config.yaml
head_dim: 32
positions: "rope"
attn_scale: 0.177
decay_fraction: 0.809
steps: 3218
dataset: "wikipedia_en"
Each number is 128 + 32 x the weight over the matrix's rms, rounded and kept within 0 to 255. Layers, rows and columns count from 0. Numbers have three digits each.

# layer 9 MLP down (transposed), 320x128, rms 0.292, rows 212-248, columns 0-127
116122102120111114177130157069111145154146160101135140124152081134111159112081114171140151214113117143089168203155156149088123095093146156103123104104205135115143168114142106095112102106095140110136156159159145150120064127156134134125161154091106124112082082148125072126128124099120093069174098161127134107131125142170112152186092089167104107101155095091184163107108140086127132123120
140154145074116080094075074114118105089134154097119113126106144110138149153099158166141138140179146112184066186090106105118118130099126106125093112090128121116143175062105112132136178128049073094136208132118134196156163201095130129170100114136123110122078068081088094067135162139101143190069118112152166121116125112106132127137130122141060153150171117146116132154104157176125098116149
095141122127131097158201170137100189104102174129149085110100153106137099128157171058122124118140085160157086095101131102124104079196093202164139138136171129121112084176197085033178097112136125086136128117129161152138065051149158162155115143105099124177159142129111130184155079125178144140159100076169109142137125109072135117090135096126135094151116138130138131114058157169120134074104
107122137179117097111146131234095138126092173078141157096082169151106085105118135166140153103109170092162110103159161142136077149131090121129147109183044118093118130092125125165138093113111085127157119161162132138105150143093177152119140133092100154140152101126118080163130189188115085112069125156144145096115134182160131152078088130083204095130087118132120176082160126130089139094113
146129122113119090078087083202072137172169157199141149082213161165092135078094150090136140085100135129100089146081128100068092120148139188170145106143206140116117114117071150156131152104074150139135122176156110115088090032144152119136146130124087136163091158151113110153163161117173128115090150113180138138127144097107124158212095141133110178113053104121162061181121125176094171137145
160149080218122094092121142094172138132151079104118137100114112116158102115163098125195082122134193084148157131088129121099134180119101119137126125145192112138121143135140183076157086152090119093146139132120086105159125172121119099136104122168123168141112153099139132169151173135106147103094129068119123120083118109106132107101146118123152129113114141104090127101147117166133192191177
118110137100090179076143125074155154164080117148133125099119093143123146111149120142151114123175117118089112183157122166122126098121161107138077115149215181120146148107121090096081144148144092147074177124165120164173114157151082154134141098130096174149071147084132099093089096189159112150192163126115086159157125187147118111109086147100089099115117157136091106177148130140185120131106
153129202167185118177082087175194141147115149139170192186116091165141047138133129135098182185117161135165104189115160147194118127134125140128146154158062155099092144130156149105109123161109102064132193095105040121121118198138207124143166124118124144085102083078109157118085125110141094114188128095091096086158100119098082136126116084138182126120080158114111102119139136157162107088078
092144119000210116073107119086066142156102114133143120110153162135095105114092100136092078148151134168085088117146106080049118094149126141114132108132175147109138182103100108115115106083198179092079126147127135159109071161108106133080117136174177113141130128097104100103141113100157098133133102113131088148110119109105124117151114058146172077165122161127102120080116117084115168170115
086145092123142069097138158110132093146146103106124177151164157142162156158125175137076112112132085099119074120121104091170131170104164098150132183162127189112157086117141133068163129142075094120205165129084080121164148143131138112120139076122142126138157078103114164138180106132145131112148152137158087144080168111102124134135172139104111100135156079091092175153143129056087123176148
195186144155156149138098148118124149069150138144073075096093053185117151127088120097189071120036119067181107108117114146112148148114135132132109118122070151161128092106117129134143114122106157135163177193079062115144172109165120062119190123085149158149119075123127150147149127115119113159132154087144136151107137097125152163215070064093120137152109118084091116116160190185131172135121
159150094148118081053139115175171161190122145115136122041082151124130071180106108104113139112119116120153156118106107174178136124159107096130157089037120055160131091118143080089160099132137165123151098164114085135126159115070169121109086156127124103097130133107128154131056160131145152110115145095123083122154125147116109141133160133108143098144113117185134127139131133115143118156105
132147150154140124137126142147104118107102113105086131092134062160158113134159063123194105151098075098135132144132095103150174098132058102143129153068054058180129126139146141079108109125093095115190144116176150065128096119116140144119114103139159088076142127151161133120131090093180131120145121123130140122114148138145108128100150144135078081108162108093095099103112161130168161142077
127121161105181155108116118158160149178057150080112100119145114104095123145073113136168168146201102132125140158171077167146178142117146111147106117166158132141124164118141135034130162094151142165162094120150063163144190195049168143156135130139125126100173139095157141125123137116109126172150129071162085082106119119153092142182139114145076101117120148140153173131174159156085117123131
133155115171116152121140144185098137093155136152078111189154113148172180117144109126172128168094127130163161175185149124124129116058088158117147165127085141149166136098155084126145147167194085126104137123168138101119076093069046091162121096082215171157130139107142081107150129082180126142095110139121089143174127130114101106114140135148065195115153145062131163106147130166108108103117
161150162172170120159118136149158150083157088152137127131113200162092080065157172137110136126118140122097113138127142080143112091170166136200087063154096095141156137141179061150145140097151135197111094119080083131062149125140154117126109172158117148131116094108134120178205143218174147145116146137142134132142130168191140187114113122112142113167097118109123213095079176133148109117100
205106142077167078185164146176123107109100193160119135108165182079092152145112152129147146093107089110085109151152143150138157138134135138111134101146018084177177099118123064078121166183126124135107151111120157169075105158061123138081113147136145144087161168146155119142121159198118104160151082117149108090139138109163163098129122140130156122123124122110110082130053080132132148135091
152125137122128103115120123108107184130165095135138124114120185106176142110142109100070143092109138127129164092088089148141123111142086069165111129147126064156097092101136132173094072113134116071122190142166071141159130100158151156108160090080108078135154168122151130116162207126139088195062102088111201162191111076105138120104140080163097127143136083143077107098150170146117095151079
135121175081069153171114163141098105163089125229086092157127073128132106057149123090189206098131118094100101108189074131126153115152110111076060158128148174081140161111129145111076178087083099142188139141109094116110130110147109143178126110104110105072126073127115130132115143138115128123098121143175110191110116115164097123123064167096118135158094182111154025116098115100156152079132
134108113062110104131141100152102154149107078118064177070111100137146138139101136141127121172112120106106094184176143142159137105167108072154126169117148143113132108113120102161097156146171164087094120165126085161118124082128106196174124139134169113102204103150124154138072197139124156212149076148113125119120132169148092099129144190149157097073145124132128101081132112080101176117153
151125137107155177200125095124102136176109161159136146126132133163086126123108112106159108142073062138171061150160160121116088105131131156075123102101102111091030113096125125198106117182119097111091172151142106119117175202126104137164144148211143093114133158069149089149151123089060177135121123188157098105214109072149145154133152116215140071161167152166068097124133201089140153179090
101098124127174139131097096087178115188153106151142132151090087093105150219090150142101047126177105113105122135100129139137149042179107174134090120164150171171185125117137126178116129161132122103134134180116101133079119156108165172125115111141121130170127124090116158148145120085116074099133100168120135120179180117145129223146125087109086127119124129098130105114114121127130087101089
133097099057136160133089132152116124134196154132140182154206118108139150154101132180133132125096196150094149148140150138136140155132113133150149057139124131115114108119116124163108128149163139151088148113153179070099183180092138141148103146195172114095119081066180132126148189111129075095142151056092082136097116160110146126130105145155089127119117124116152128130155109089100086161112
094142194166127149109126120126173122151142138089125128181096141146115141108121135128144109103188193172145165130082109115123081073094088122184139090152123111127121124118122110114097167068091202149074075164187073136153088125089118158114140163079102102101134146117150104066140170104153107095112132130127080127121168140131105060153130052136175078161143134087124138134162106153091078135202
127090124158115153180166088153155112129117116107155135112105140152094139085078161150155117129160084118125116159169092126183133148070207133176129100147127126137129090125123156113063081141157111112110197118158090087089105142156127128132122135101147091137132065175143119104092107218119132163181173091173154120141141150147161115173147089122127101162181116152104124162057076127188141109125
115091111187129120145137165120113115128152199096113133104092131111142139143158133174182080114148084072124134081136160088133180153143105127175122117107115131142090123157098185132136088136104072109105194151111097115097119111176160120141117135111102152189124094096133145103112146082096100112095165135057102149104107120111159075112169132162182176181189097098122115102106105159117111083081
121182125094131139154115105136130122121124139148108104148076092093135163080137061068134204117101138137133146132082210077153134143138114101095071133130079123175143109148095149058141058123098140177170065144108163089151070093175127089113155152159119193129111163174156079101143113086115134138083127149105124158093076115088164098134118123153082038153133111165141145113163128141128118149143
119112145123103104074144088178137149126108127127201151151107124140104105171159133101115153115173170169146139088145109130121181114164112147122182075097146133190154098166123082043192092120153169107112138162107143124091107095084162111169116108107161139088119094109117149078128118156147146076063087125135117133086179153106155072177204113162097090186159142125167135072089169116109155115131
103153095160128152088063148083140167108104145116137064132125097138125100160083126094041048066086158094142123092117140153131115115133117161131112122147126117166088159145142139113120125154067075179150110148116226124118105169138178120099115185143086123160099115105152126130099124109089104101146147158140128138163084126107178197104178151095133102111135205051119120129128078099091155171140
059164130057123159127167140100151106128160119127081145109111100151085146129185139084101154132149103146179095104114115137202114134121147105023132196171237106099145130097084135158133153190112137122103149100063153152169131148137149100141105107050083072125125112123115154096112140196118144112122162105157088173149162179137103109192123113091097141137149154155153120171135084104107066145190
134160138159080107119136104118110125148142071115141155166160138123141090113145099137115132104142055083126123040180121157079131151091148169081184093117204087115151161158148109091112059129158064181086101165083141163139136142173108093130139129111176104079082070096094093057093144147158109166121155125120130120158162137159157126096113111083160129121131126043140088167131111105111100061097
073147107145060136141118188122151096109140215089097150155170101130119153139151093145110116109091097178104125169053165139100088093107100189063164119083151160089127096188151156152157110131133075118198078150104093121057053138067111096118091107144075073099081100160173129177111130062156106129127117138134162150103162125138212071128121129108135145153130210084129116134106114087197119043098
159084132061143146094127140108155159163095089097139142144110136138142165136197123133092147130129120135150165099118138164169109173153097123143072155138166143130190140133114147159087088187133117171114130118076099123161100139161131129111135144131161104123078114177112129107097138157156139112112098094103142120132154159153171107069172089133160084127121130115129086161093091149060122090107
091087121127191204135104163171147082123107135107085143128109135146134174129175124103189155086166107072170102106115116163161111165160118139177113127092064156125079080070121096017082166149083128140145169135157076140094149032155109178138151153123113166095147146090112145122039109142077110108140187074170087170138119088120107125138142151129150090088117144157115141145186101100092082136053
084125097132116140122163123161092144134154104130118133091101134116131125092114153081096100130180129154152143144155138083107176152145122137131105126107029151108109110095199140132174121154132160146140107130153147103098130108106118114123090183142222151109102120091162107107183136135203106117152065107065141163121128137170143135114129123141123151080151121146140140171090135155159129107178
156112129157147141111099093124140149114156097031135145156157133125167036135090164150039101125132135114163141141084112138141091118123095142209149153147110089092128134113178157057114163172111170122188145185139135107084129083161149191034152154149163146157153116117105165151101132094088114149193176164148176102131129149088129196096065097167151087123194109134092153152163121121109134125094
083095113142160090159116126112137140125130109077132135154134125094125059193110142131126115122127088169148138102121195083132173110132113133143124109161094181174175138108064142134157132158145090105138048147078148128096160153135133123072094192186130113167091166052142177084130087102098181152117126146157143133155148107160130131130143141052070115167135156155156176151133086132177120141138
# layer 9 MLP gate, 320x128, rms 0.274, rows 213-248, columns 0-127
156156075108114130132108114100119142088136142082098061094178119129120109213165168106173159096109122157074153121108147124052156124156140094148140058142093122190131113172172127101144181063129118123174147193083134095151130177160099129113133111114133169139130101109067120106082096154070090129149120137139067145159104169216182077168158139166208062071130087130130130123106106182109140094110
133150176181070141176116137096077101114206139118074131137136189082049098109118136160119062121099201168078079141114128166135122103142071124095125160151101075101131116191131118166163101135158085174159160132131180138148089136162125086109087119141143138075133143140083105089095135186140074156146174135078190094136109132135140079099183113143167063128169133166071127093113140033115128162110
108129122150108147164112134145146111128099086140178149174126088093168174099107145129120148131090198064119142094144149093129081100135137109155172105188138119076101121159068170137112170095151113158133114121132118133085144155095090181074081096099102162142087092097097107033102144089141100151151121101100121087096109111148167102105172157090134085125185149120166124131135164108087167144127
144146122075103150143139102159188130157129148150179085187148065181146095144104140170099223127127132065165095146122129172133158088145205065135165115102112112083106146095104089091121137147113099096131134111097165112156108203068185157071156147109164112105163119154177111164179075105056074088114102122169142089106091120147122122123111147121162101163164162141102146191113153120163140098123
108122135056163109129133119124090093163135173157127145135194116135164090130089184140098126176110165106113112116116105147138128167146137018165114174067134072146119154143140123121145116109133157108158125129085131154089113067133141167122120158104134097113114126091099120139202136195165131092142155125141173150128092146104158146117123102119114196160103102112105111203126092108144087156153
120207190104057125126111084119145150107125176159176164205154125164073156137116134110117123123107097095143120143167171081169166206084134157124207182121142114154109141086067125105109105111125135111136146097156111102150148101095130119074159073140171054130154167098158159106090111059114123119143143086128167105177146136107165109147184102075111115107111073153104141135129159135085108110102
135218037178115131132114081187162095064136095100106128160089119161148093128183121170110138115106137066123137163168123142181169173120061103109224125139103082040164139131114121122183113068143138154045144185138124107178106158166113116047170114105120123139116124142142109104156122122111075127187082140150153105069103173120102100142117109110122141147142118089096085066126155146150130089191
120125107118078120118171129167173130093168145094110148125179183163072086115097101131092141128111052118161125152100146162086160123138137156137160099199138083078152144135129152127074093126076178107190175139061146181104097082081079141124122130145208138112142135089132082111125125144069117109074078155138089123131113093167156122191128108155122083083173109162190070173130147131153097175064
164154155091131117110171118186112106150166180137123131162106143134170120120157127164149122172093143157155118081130140093190204135149115108155153152132105141110135188115079137091114088154143137101165074100200151121128085154130103079135118118138068119115136149177129066145074156161125156111148076165114115122142078175127171106087187134115073117152079103126124175109181153068189179027054
111158154204106087148132168131157083079096093128073126102153094108091176161104117131145125103130196096131091162132095157105098079131128160156109140064054082135136154164108155186113088194141138109090158121084178092136117103149137118144178112067133109141169082142166140114190154170146119134145122154106108087088024110137094145182079143132154105140121100156122115132128157052106136192127
119170158149098164123153150073137128084076109173137157163163128146089192158076120138154129116151113124110106165112169094085177111093143150091172139148157108105160130146091068131159154116175156118120114115105156073162177148120152112142139072124138153142098166134097117158174110140146144134123123180112104135175136100137098099147140092102096123116156094137120149162169107063184151133105
129074148165124181145121131120104127147077119146108142112128130130163110149161131112119173116089199103138136157123137130120173156125116084144126217122162094153160201169122125132150081148133115164150123104104138128100149127072111129118089094100154126118122107094149123148167125140152129045124150082135084092174105063115084112109161188132109091107202074140154118105082136117119134100147
086140150151139083077157121142135153149096147163121113181166116126127059166132118157185073101110107097167167109145157070060128101125146113168124155118113123155133134094146167143146109105101173183146118125147088173155101176110123131142093111105162134115085179131067161151083116086138157122152113055145102125150097173116125182151146119111093111164176094124100100176150140111156115119144
130145094153084177127108142134145179120101091071140140148109178144098093142136156171173169145103047085087135146121108101125152197126118114143090102157145125127133120132057153165165062137079178122122123138158144142116110118085135129109091133110160163135131131173125084090159181174111091148114130157138134108160089143031080140167125125131166073121106131100138203165148148124144084121086
124128098166151087120123123118117173171149165187119089106152090096185122142139139186080108129141148070077146130110088116095100123078118090117109169111174121161118177101141161143125154186107156115157167110111170126129111119092075135133176108131149110143132089108134136121139105129153092145115193078093101160109124142147117154137051164131139107061179108115138056136158066171058120188104
163118141068104085137166124135129160145155122184131117068181041128204144060127107138123130145076137131123151114142183116125118122169060098121138107139126065087122181216123112121145107149119180148107162084108152136140191143108142169139143135096196149093100160117121155117070114134111085203098094143132120134139130080137157163153117119141195113085108084122143104163144081137132087121136
127100131099120121192157184084147131159139175063103108217146110152131106087116111136062073102133145153136131146139127165156094118168152093195130109149134158105174199140058181136125142083150129110097109149145134105197157109103099174024152132152103086109091130175128149149125086126121137110159140118161099148126131202098115064119126104112207168159099145142101110162134139121116115113126
089158168142079097088103141119113110137072160132112112130113121148112156178155076116148158147095132136063166113152221096141159112124121122082093144125123112134089111100076096159161102053094096142131160150120123104137172081163132177144136156129151061109110127105126134079105087128099129046136168152165153183111130138109131148147161163137119124110111123090081120118172100141122113092084
129154114141120114109135166135146135112182060147119178087146088166109066209124143073099151095075164142112136138114196096083109162102110153157145117171117087196119115126101115151149144167165105147145129136104107090181098081124130076181175137088114129105081122085141148143097140108145126140090081093124116131141105133170136129114205102130143110089116111108100111171164126168114105168147
116160130099103105116124135105129177162134138111129117164102113142078130158166084174166161088153168142133123117126105120140123097131159113157154102073101125187136169182148174150130179144163187135134139093139139075128073174067179110142157132130130066117120119163098139037110134112079104150171134170135147122168094150117122055153166089092085098150159125106090149149200143147103094102131
116139208152184141118163128146167142128142183117158108088106066127117076132112107121098169141171156092095148154128156068085129137056149102176149107139170119111129153144150167140146123121141124152171202142175160062130127192087149104125129129162125133161108140129144133150118079075123096156179138159124180102133129129111163084172155167190133124117129158092083150184094125062144119133118
105110146088092110130163139172113159120126124179093083076174144122146134130124123162140130123120148169110109155152060080098140128148114105077202134166113113163135090138134127162125173168151118103155115118038150121117108096132131106089117114112112098134129103082138148093108158159120180133125120138153098089134161133176111124132180208153171077129075114120058062175195157130119177108079
108125072121158130071144109192144126114165162099102093105112104184160205105108097053190153162102144093130137110089194163149173137113156092134124106190084120091160163092109104172164114098111101133163094130122152148139084113137160147102152143132098168147123152145081072168126180102124130074061115189124204114183102120096183122142126123106130186148153178089141124163148117192134128074117
110109161098153115134061086115054084147127137173086130059171135125158141123133124137129170117138133132156148122107106162092171134165105140158066118167085133072121150195117100180177100176111078149159122140167128152089159158159079139073092080127065065133194109165080131080156096129115103110143095107127145113145093140159130111121112162106166120140127120135090135148127120145116184116116
077137112146107128156133135120105102071103162060144141099102142115110120147164085150135070092111087098074167106157178139152108161212154154166124105143144138139120112150109193079139087064074139123108146149126107151156117133151139174137118111145084184155128141106130153143083131092097099130121169180084177170127087099084142158124163141146171179082159142123090206169102163140111074102083
122152177115128139123138104163111187106151107133111114161126150123097118150167098143133121089101126109159109110095099176124098149107166157089142106114129153129100125088122165188136114065136120108134202063154105128063161137147101185138101154125075086092217083054153122089144080136159118096130107094157126105086125110123180118168156095132185102159143111073143136162073188095180143105143
106137128113109170110160134090157104129170123175115132163089135144119085100093078094122177124159146140123108129046187181181101081146165107141078162144121140092136135120164146154157122146146159142169156084140114155191143149121136162136121151158149137099143105146145132157145136054152108113161155163109133129130149128141119108149104121145161135073138080157102190146110141129102121150085
082078127083118136102073124125152115084164121114106142126126137164108195088166133102100136121128113126075166144123082102122189101125184099134121173129093112176114145140087083188112128087125136138116122145050086155124099114141111143135152081167168162106143142112173179076090133135161164180130105159120140176120136114167080095182161119133139125135140101157120144127124181150189163092119
103114131051119157155167140105115140133123172185121118179172122134123140128099144124147135099110085106149092163120134169141126132068094124134128106125115141162132162092165117205124190137110161091139119149144167119171117160117139119153083106106163092181124119159130117169124138123176114116135155103121096047134191130126117071144090143134145066140131152094083157118151089113117127134105
118103205115175119127129112216131103122153098193128072094125110171111157160131143123141094155100120107112170199100142123133157152102102113146145152157117135115098103143149147160154136049150167117071055136118150129057144157093136146157174092074153166115094134071149067119111146170129117173153118076155128100125090142225133143079156128116196051178152070147139122124089173137147162150107
123114109102136126080107171113135155179174154179142201225156177098109079165111143138151100148087123097109132083121074113127142116151170100150169062100104110132136136119176086108121081187109114110140106107182126137110125132132135198186073105095115127090103100155098000133166122166135134134154148111130155070208151116116141097174150144089151177109146074177132132197148142149102194107134
114149126113165153153127191083173160116163126089113157103109116168143165145142087168146126148061162132135093114076137150133038181115131129093120103136118133130157208229106126097136154112163128119140091157131127120155129146163139079120076083130157103138063145178159122119127093080108175094131110162120104133094134213101166101161151103153196081092154123132138095141127144139139164107131
122206145070131115109157106125107143151111095145188113173129121178094104016116095123150119064123138093090120203132151161163163090094142124097156098152136172095101141144160121178132123061142099140112158077142137080102130101172194141092138120046160068094209117134166121158194147150156103128140159091124116091144091082123098139125124151176179096111098105116118162137156032109181114064093
110079131180187132167154175171116148097107057142143179154181112098186076127138160152104126069110158082122106115158115107104151136126151046136167080097162086100078108116165058138084092199151137085135138117084168168074139087152098129122103131109135070168106131147109117070103107099101108175108099079163116149181109101162157165171177136091097126148126121109123116181144136131142125088146
141177139184142175162135148105133149118127120147128153115136146128148158078128190173112113069115160127127159108157106071123149162128119150119131089078097112144104154145114144124161149181091134133093112125111146161190062121111103141084111097122078160112109088086144161156109169157146082155127121216133135178098100156123135143117125152114155090135120112122111139142107129163151147163089
133116157122136131096146077135099051099137165172121125119130138130127116092067097115226132117195123126118132119119115156132132148158163062116142121108074144077120164109113156183113127143113189159134120150175164160095194113151152084118137071098149135145114174137128108153152159179110131089147184086129107108086141101098147101117097153145145120114108084170128184115160114120063094146133
# layer 9 MLP up, 320x128, rms 0.267, rows 213-248, columns 0-127
119121043152136125161107139080177123081122171093106150142143108158167147110126129096183169161140124177070155176083160151106175155076078145134133102133159109147133190139112173092153124044119137151096095109108140167157181152115098104185136080131088133119132200113160076162196164135115111180146134086135120160126125137121122100105065102087159129174195157091103152101011166199145088158150
080121141122085094102117113190086131120088126138165129148103111105112187159139115106188147212053115125146201127091171144115180079105088099214106174127100177134126119131165143114087119131111111114055123174085137173178086151079118147156143104174110093196109106146126106152173149170151139131153201166124090043173177128165105148155126133162136141170105101088171156096116136104126097062144
143158098119141106074090097098106123112099126136150093171164103080108142156134141132142091156164110138150101137158102117103116098144057158093099174186177114126184107144129113124116124148081169084132090122119167160194131143114098130112149112101105140098092123075100125105139153144099085149161136094093156157149140170137128077124081118176070175126158103101096146131147162144101112153150
155133168079076099122079115027122145021157147099145091125117087110103162160086090146091157121094173118170216075114106141108107142184124152079048134143136090161126100145104061176106117109128061148114124152166175088117119145168066161158105121123140031110143118076170127154158101135122153092182120082114042124036131178113131112123061096150128145141135136174104120139134086098169176091106
123141125125097122152069113093117117110122112148176093116167158158109109141159137162199103131116130108126190151177134160116116084104115201137117153134090083060158113114166116205148162148102118167079139126147116138168163160062120197150113130116136099123117120111117148110129159110102122132120110116163138083120090175104150162159144152131077130180111167121074116159132114149206138115169
114075109147145099158088138129110178163105154156141138122115121050127156166106086140198168143093122112132133168108151096151162134128122162120152134186111153110139132116165078156115147144137155148159113142098154126073124124138156093146147101101125156138150139177076140092100127105147181130074149146182183158117129081162147196125133106118118167111096120109128174093121128138101141180115
112124147184116113130088116123100142061127114115151102106135136105101190134152106130152111195140146129153064175087092162143085082127169138126209130035147112085162186163142126156192122086132221098130140068125188102138102091082097185176163181175150145154186126099100210093155130116171129125135157112169182198103189218178155162125169119147087091142119114097123117138120140162050108154116
180104072151060132090184082134079079086131100121098131127128138094092074196137106075140159118134085114164120113147114163078153107113159100108120068204098112101086139108177115109126105081136118134090090156102128131117120121089084115112117059131108078152158124064140117081121142188059178112089138122112132102103072147089157126166142176138109104149125120145122126093123127120066127164127
109166170162102169200165146116097149107152138074132168131088123104088119157093126129146090106131141097151081113182176154090144109105104096092067167142153082120184132162174150161130169113137108111108138128104113115170192153124086160136177136124152098151081151115145164121075158096097119125165084096100136097072153100081097107198096156124149175145168093105122079120137153150186132102121
170163093107122148118094098113074143097168137116152133146132072117125119078137160150188108133172140101171083080083201123091094104120086133164076131147146119143114123130143121138105141078121188106185085154113151184103148119105125167126137102186100064111128130137113161096159118194170143134199156072157136150157115116132158163196122135118181144197197122147149075156162122231126081142163
134092164160139166112137146059114101089104119142098142086120129073085146087119133106126082173100144163137130161074139146098119129125133102121129122145117172051122094133133160125157084136142061147142121119127099170162116156150157092142147102184152161135110156139117118107066113150151112194159106036130158114122143096114167134128131172120116131115116146090123139136135126111124121156101
114116071103148133165169115082142110067114134155148139120097164111080161090184093132092106130142155189135109168133083096114097198137118091148156085163112155167177138113124158101110154144100136148114119121094129137164146126153139102075153176131125170151081168151157159173101148111139160116141116151091119127126092122058100106116094116144163130120090137110122106156123148117107144169082
095162175153130176128180086190131170133145112157134080154144135158125160170144150152108137101120162135115118131148088138098104099123149114113157113115123120197148084130139113128134142098172176087110085193132112185130126125178111106159126145171129132149160096161118109129124126138207129115091123121164078088142166128142096101170122130092120116160119137129115126129102103116119074128117
087139082088197155110108081115172152164100166174118136144135089145163149095116104147131144143120120148112159092116171139183102144118173164113089173158143066133059091163121171156147140150110082188147086119109117123109112154164101098223079166129089123141134124105126143153074149193154127129133083075153211107081081175061139086096108148115139107155131059057108088108087114109120176118127
103134074190122161157124148193146129125095093077149196168152108143115120112139107125158200133186140134135120055146178107085092107104062140179144108127100114158131142128131078134174137126131116131125105150142073125147105205162124197173178092097133079102111132081162122113142118158178134242120121134154155073155159160140164149190191102091093141121058114122105153117091176165176094087146
162115138108177127148099160143139118173124122133128095073137110108082108130185092094121087142020143056083154113117170147134152155177181090130143098142113122112124141127154097118108103108142157206124149166097135111128136174123163124081160132092155102126175150112072090112150163210157125087152116141120126118081165149131132108137236090148108160107103077183157130101142178125135081122125
128169097140126110127127093135122134117087104170103114094111180091106122147150124191167125071178127117102123070115097142142176126127098162086110145127119118158136096049128123145164095159127107146183131087098120129074170117077115192120084132153112074117126088124107089190153112088106134062202134137094135110087102139162157102116171174116081113188158140099125125151081153163143121066156
117159191119106094173129129128123144140142127149106145125147104104138139109130102131176129079114166181186137133149147142123129071098121157086093129117047090122103170091125078171111098148220093154160171140157135102157152169149113164159123140072155092066134134113108106084126103111123165104102125144114155093078085107144126097217137197156131142149154175129126131112148142155152093073082
167106121139151080157139117137089088133141075132121154104128131160111100178160167132118099125120123126149123096113102060141155201109141104100150094142123142127117178144149114127132136142156105103131147133160134067132083159163137118107141152107115121120147107145200081098156116079157112074107085101100137158158123145123108115137181128178133054080054099150110140115126060144123103105150
112107091170126184126124127168131154136123156180147128109189130076065163156126079178114142096100096167155159098147123076217155132155114116142152122093145125069140176134125134149140092163187170166196158158121135177183104163126057145132120127093073162129141122121123129093175143090080161127092182181128130138082161066164151092123121164145070096136095132163101112149119102120166134125142
108137135113117141109110138128076142062102143126146152082089176129124115130172143130120168087153128156123158147128108061168122099091177121113169085131098100077134099087094123114143065077120211200138142117147136096130175132153110102165176137140169163168108186086125109123140104123134116147125140143157121119065144169051128111108126115143128112097143154118147153085134137072118098131128
035082086123051145182114115121149147074078105164157216119120131087168167126110132176130079107152095082155141150113159166149057124135134148095093144122119132144174185123134155097110141141100109084113132085164133158066137128130128130152078104076128135111080149149166149174193101168117084119178187156148177117150093142090139121120112091115146146147180107121183135112126099149185106130161
149184130126190175168101095118144106134160147123145108214098164130091125110120140111133127146189153094134107123094065126149131086126141104123173178166104100118113140067146103097126143162202141091105116183091152152202099140179157019128159132109189088143111111165174115145140180144154114158161154137104131133146145103116104078137120113112127126158180130176093112152145125141100133163130
150134125116078099132073102068160181119067174107133154073135153119130146140094063143043146189168135141083109145123179175147130150152149132174150127201131148116122127144159125091102135152138098161154125152153136099109123099140164071086135086165078151181166122077120129102117101152113179102152112095123146180116061097121150105166160126143112087086100163187143124182146102181117172097075
127117161114161124097073112165103137162117127179128062131188154099065202121108150145094160155112102140125130150169109091145138114111167113080068189138099174144110146059146196105110134167161144102133072152125180162078091136103093029120092141154152114150109145136093110125134094148172128092115066114172087114205094168086151158153120175081097105110153092144109138158135101132126193167122
128170104137120233119144101106116130095137143165125176185161103150131112123185100110158135069165155138114166130157071126139143107161099167160117097150107121122148098096125149120109147109106135068154099091122127128220063103130105130127187103128130158145133083098127090098138140148127134153091162204121087077145124169110129127106188127104125156196114158112120085120163123154121167146155
117182131097163125147150085136202177131121133139080141156097184118199141089154165131073150196114141147115135086083136118180137104138160126148178178142163123114126112145121180132111147166179148133104086125143126123111113117068135077155132138161172154109136129115169107117156153153152159144186152143160160162141080169113099133130178163042112111142131098100178087140056115117109121134092
119076135140112084071113088158106181096157117205114190136169131149138149161125172139158168157158118178218131194142107060059126108157146131126091128096107119084103038136087133117111038118149187075116152085132093145111140090076127139149099078132126141109079160082154106130141116137091139151145118130091123051116158167104147085156128153118120156161148109147103137121147142114152141101140
130124171127095152064172100141166101090092115101086099114130139100113102141122171184165169172152126096144180148173144097149156089073132071123096138163134127129123115097113155139123095161115160108090124135091169138123093167145162132103176091148108173116105071124090091058155156118082103126100126153139112155148132140204173158097138146140183156170174096089148108101121077073148178131114
112129154134169115097103118168114113142127126219132132042120159100072115174129124126115090108165117153153128143108107169113180078124173140121116110154109164133160146110189192143118149157079132140117152126168183110159157102146109118174149160102128141086165144164066112142162056131127127182125112079069109121113116144150255136117140164145125140117069097122124103177095166126064158141123
150074131144191193151126163179146095150104133163179193157108099056163109153137120145185112160048059124082113116135126097114155064207189113178145151170159140110083055115134076165191125147137097102132076138088110171089076127102167138153105112197097090162101102158120111071099093066160091152130102153104120137138156095126144146120092122209112195132140121114088061140124152159091131089106
089186122156133097124190099106107143192094072142152075146123176123131176102171158141147164157089166135153175118134133126137140093096098055143179119123108106107084105168131148129118092069144056155144136137167078149129135132143143106142091148107088125094118142157086101173159147131102154145093098120125145144116070159171133189198056071135131132122111103155148124102111124091117108124110
137136146077120224114148099063105054157090185110141092151112143121144148080092096125121150100144150131159123183089086132163153107045180194076123109118120187153104172142136084158115136120137081131038112105132105114160119159133185105159130124132105040047102128153093126133140176123106120149082098165166105177157114108119142041155123190173106120192061196160116162139129111153154091098097
155135112162154127120131195158081115124109111143215143072163166124154126090181109149169154135088125110092055151136119166142134177094116104195112004095137120129087093154124104153059157204106139149174102116129209200124093081072151168148163156174117154160150154124118169056114141172114134145176108139170094126103125143177159108159151124165138157104146114110138081120158114113188197157166
157102140142068138081161109132134127115122118099188128128100133129123064159109076113149162146112085162109135166127126151119162148140076084120156154178106082093075086098084080098144070094103168110183134111125141093129138138168136172108144159120131110128122082134088122165213104127095094114169151047106156113196122171123097143095069123133131130078135088094117153114170129163142109153132
114121153220155064104093142197073129117120112185097106082125149105169117099081126160153122104101117136099090167109121116159140173139127139162129119197086091156184084130127127128120113124171159147151068144120130144162159121164185074154106141191195172122109133105124119116158178168147143122095165118106168075094139159179155150098150066121098049070102094131156201126142123132075099161176